config = dict(
    positions='rope',
    attn_scale=0.125,
    init_std_qkv=0.0478,
    init_std_up=0.0478,
    warmup_steps=213,
    decay_shape='linear',
    doc_mask=True,
)
Each number is 128 + 24 x the weight over its row's rms, rounded and kept within 0 to 255. Layers, rows and columns count from 0. The size above them is the row's rms in percent of the matrix's.

# layer 6 MLP gate, 384x192, rms 0.0727, rows 62-66, columns 0-95
size [106 108 100  99  94]
[[124 125 144 113 131 120  86 130 127  84 116 131 112 134 130  83 117 130 116 105 153  94 112 143 166 152 161 132 140 174 132 103 159 123 129 114 190 174  92 135 122  66 142 150 112 151 154 176 115 123  98 132 154 119 154  98 111 139 107 117 137 176 160 125 114 142 143  94 153 102 146 161 118 141 152 135 128 143 137 133 119 137 116 106 120 127  98 126 149 117  94  80 106 147 155 100]
 [130 128 144  92 138 145 115 135  90 125 138  90 124 154  93 154 146 107 101 109  98 172 140 149 124 153  90 139 117 105 168 145  72 126 103 123  87 111 113 142 149 162  99 134 156 167 151 127 147 157 131 119 133 154 105  86 160 137 119 178 192 107 110 126  97 135 133 175 161  85 124 139  88 160 130 157  92 140 103  92 108 108  93 122 130 138 127 117 120 102 146 129 102 125 155 130]
 [106 151 158 131 184 165 118  89 146 126 105 118 173  95 130  94 124 171 108 136 182 131 157 142 136 137 137 151 119  88 127  90 132 140 125 138 152 146 145 180 127 115 161 150 143 138 115 147 116 141 125 136 133 142 144  76 134 138 144 139 143 116 114 110  85 137 122 126 128 145 134 116 128 106 167 157 152 116 127  97 126 156 127 112 111 112  97 152 110  92 101 104 155  93 118 122]
 [139 106 146 137 153 172  99 138 101  95 127 104 122 137 149 170 160  82  91 103 127  90 141 138 124 125 142 113  95 132 126 144  93 132 135 114 120 123 143 107 118 142 120 153 126  86 148 164 137 116 104 113 141 102 138  86 120 181 143 128 125 136 138 152  94 134 169 125 129 197 140 153 151 119 104 129 130 124 122 191 156 120 140 147  86  96 106 121 194 118 140  93 127 106 130 152]
 [129  96 108 126 120 100 107 142 159 135 136 123  97 121 160 142 155 119 110 122 154 117 163 108  91 105 132 154 166 148 134 113 179 168 124 158 144  70 123  99 129  80 139 115 127 132 128 138 108 170 148 140 146  80 155 133 125 124 125 133 176 127 143 133 156 142 141 147 124 143 166 100 101 129  82  80 142 123 118 119 128 117 115 113 159 141 155 156 149 141 149 109 154 120 151 125]]
# layer 6 MLP up, 384x192, rms 0.0713, rows 62-66, columns 0-95
size [106 100 101  99 101]
[[128 124 128 141 105 149 161 141 157 135 144 150 130 128 106 111 104 143 123 164 152 106 130 139  98 133  92 166 139  80 122 142 135 123 131 138 109 105 130 144 179 148 112 132 141 155 176  87 169 105 133 113 131 103 155 132 119 127  94 139 148  64 108 146 118 117 126 166 111 171 159  96 132 115 131 115  98 123 139 133 151 122 129 136 123 136 130 129 153 110 173 158 127 119  86 136]
 [ 88  98 122 130 132 125  89 149 150 189 113 152 177 115  98 112  95 121 148 121 128 132  98 116 141 137 146  96 120 156 116 166 121 118  95 139 193 140 119 153 135 139 123 135 129  92 124 117 110 114 157 138 121 111 124  95 120 131 100 165 110 121 121 105 152 113 150 111 145 152 144 145 134 137 103 152 147 156 121 152  69 161 132 133  85 130 109 126 156 139 143 115 116 131 112 122]
 [162 121 130 118 120 135 159 114 168 130 130 119 131 158 115 116  88 108 130 106 160 114 141 133 143 103  90 131 154  85  86 123 164 101 144 143 142 104 134 118 167 146 125 159 176 114 125 104 126 117 154 127 144 147 140 166 141 122 106 144  96 157  58 136 149 108 110  99 112 121 170 159 150 101 132 139 125 142 158 105 134 132 147 137 138 111 132 109 162  94 141 150 103  59 147  94]
 [145  91 120 114 108 136 141 100  93 121 141 137 119 120 137 144 124  99  91 111 128  98 136 117 162 144 151 142 124 153 132 128 116 155 153  95 109 137 121 107 119 177 166 115 152  97 125 154 109 119 112 143  92 108 127  91 124 161 169 158  83 120 111 146 116 136 116 146 131 174 151 148 167 119 107 124 102 120 121 145 165 150 156 149 154 110 167 127 144 161 153 153 124 122 139 123]
 [ 99 106  95  86 152  81 135 119 162  97 152 131 121 120 120 140 149 113 136 146 112 136 155 151 129 143 158 141 137 146 124 117 166 130 145 111 154  83 134 103 171 121 128 126 132 142 131 144 100 175 142 119  94 119 132 179 171  97  97 124  92 122 145 162  97 131 132 143 128 138 136 154 106 117 122  89 112 176 141 166 122 148 133  97 152 163 105 169 126 160 132 145 154 124 148 138]]
# layer 6 MLP down (transposed), 384x192, rms 0.0614, rows 62-65, columns 0-95
size [106  99 104 102]
[[116  83 160 138 106 136 139 156 163 121 150 150 131 119 115 103  83 147 142 143 158 110 127 157 149 111 110 152 127 103 129 129 110 138 140 141 156 102 124 144 119 138 125 136 125 151 190 144 123  96 113 104 118 163 128 156   1 118  93  87 154  79 148 114 151 136 150 145 101 144 132 129  98 156 140 110 106 141 154 149 152 140 160 139 112 155 102 131 131 114 146 158 127 155 151 121]
 [117 150 133 125 144 105 182 131 122 107 162  89  84 151 131 132 153 105 137 107 126 114 158 110 107 151 154 179  98 175 145 123 165 111 131  74  85 113 135 107 136 120 145 150 112 177 163 131 149 116 108 103 100 133 112 166 146 146 134  89 142  98 146 153 137 120 130 128 136 148 117  54 133  98 162 140 130 131 149 136 152 145  93 130 162 121 123 117 145 133 137 129  94 101 125 113]
 [109 113 129 144 109  88 126 117 113  94  76 159 117 108 143 112 106 122 112 142 104 138 118 159 116  92 123 178 126 167 104 132 126 131 161  96 124 124 152 160  84 129 130 113 110 115 127 136 111 129 126 133 139 161 137 145  89 146  83 102 130 123 121 153 169 174 139 150 124 107 133 142 114 151 129 114 107 156 113 155 176 105 131 139 134 146 115 113 180 152 184 155 154 132 119 158]
 [126 122 104  82  97  99 176 109 148 122 127 146 135 119 132  90  65 146 123 135 112 169 112 143 123 117 122 133 154 146  98 151 163 170 150 143 127 107 110 121 143 156 160 118 136 160 100 144 151 126 133 140 129  98 124 144 149 116 133 119  95 110 103 117 165  98 114 162 135 130 150 133 120 149 140  99 102 133 119 105 147 111 159 110 175  81 183 144  82 150 114 178 126 136 130 118]]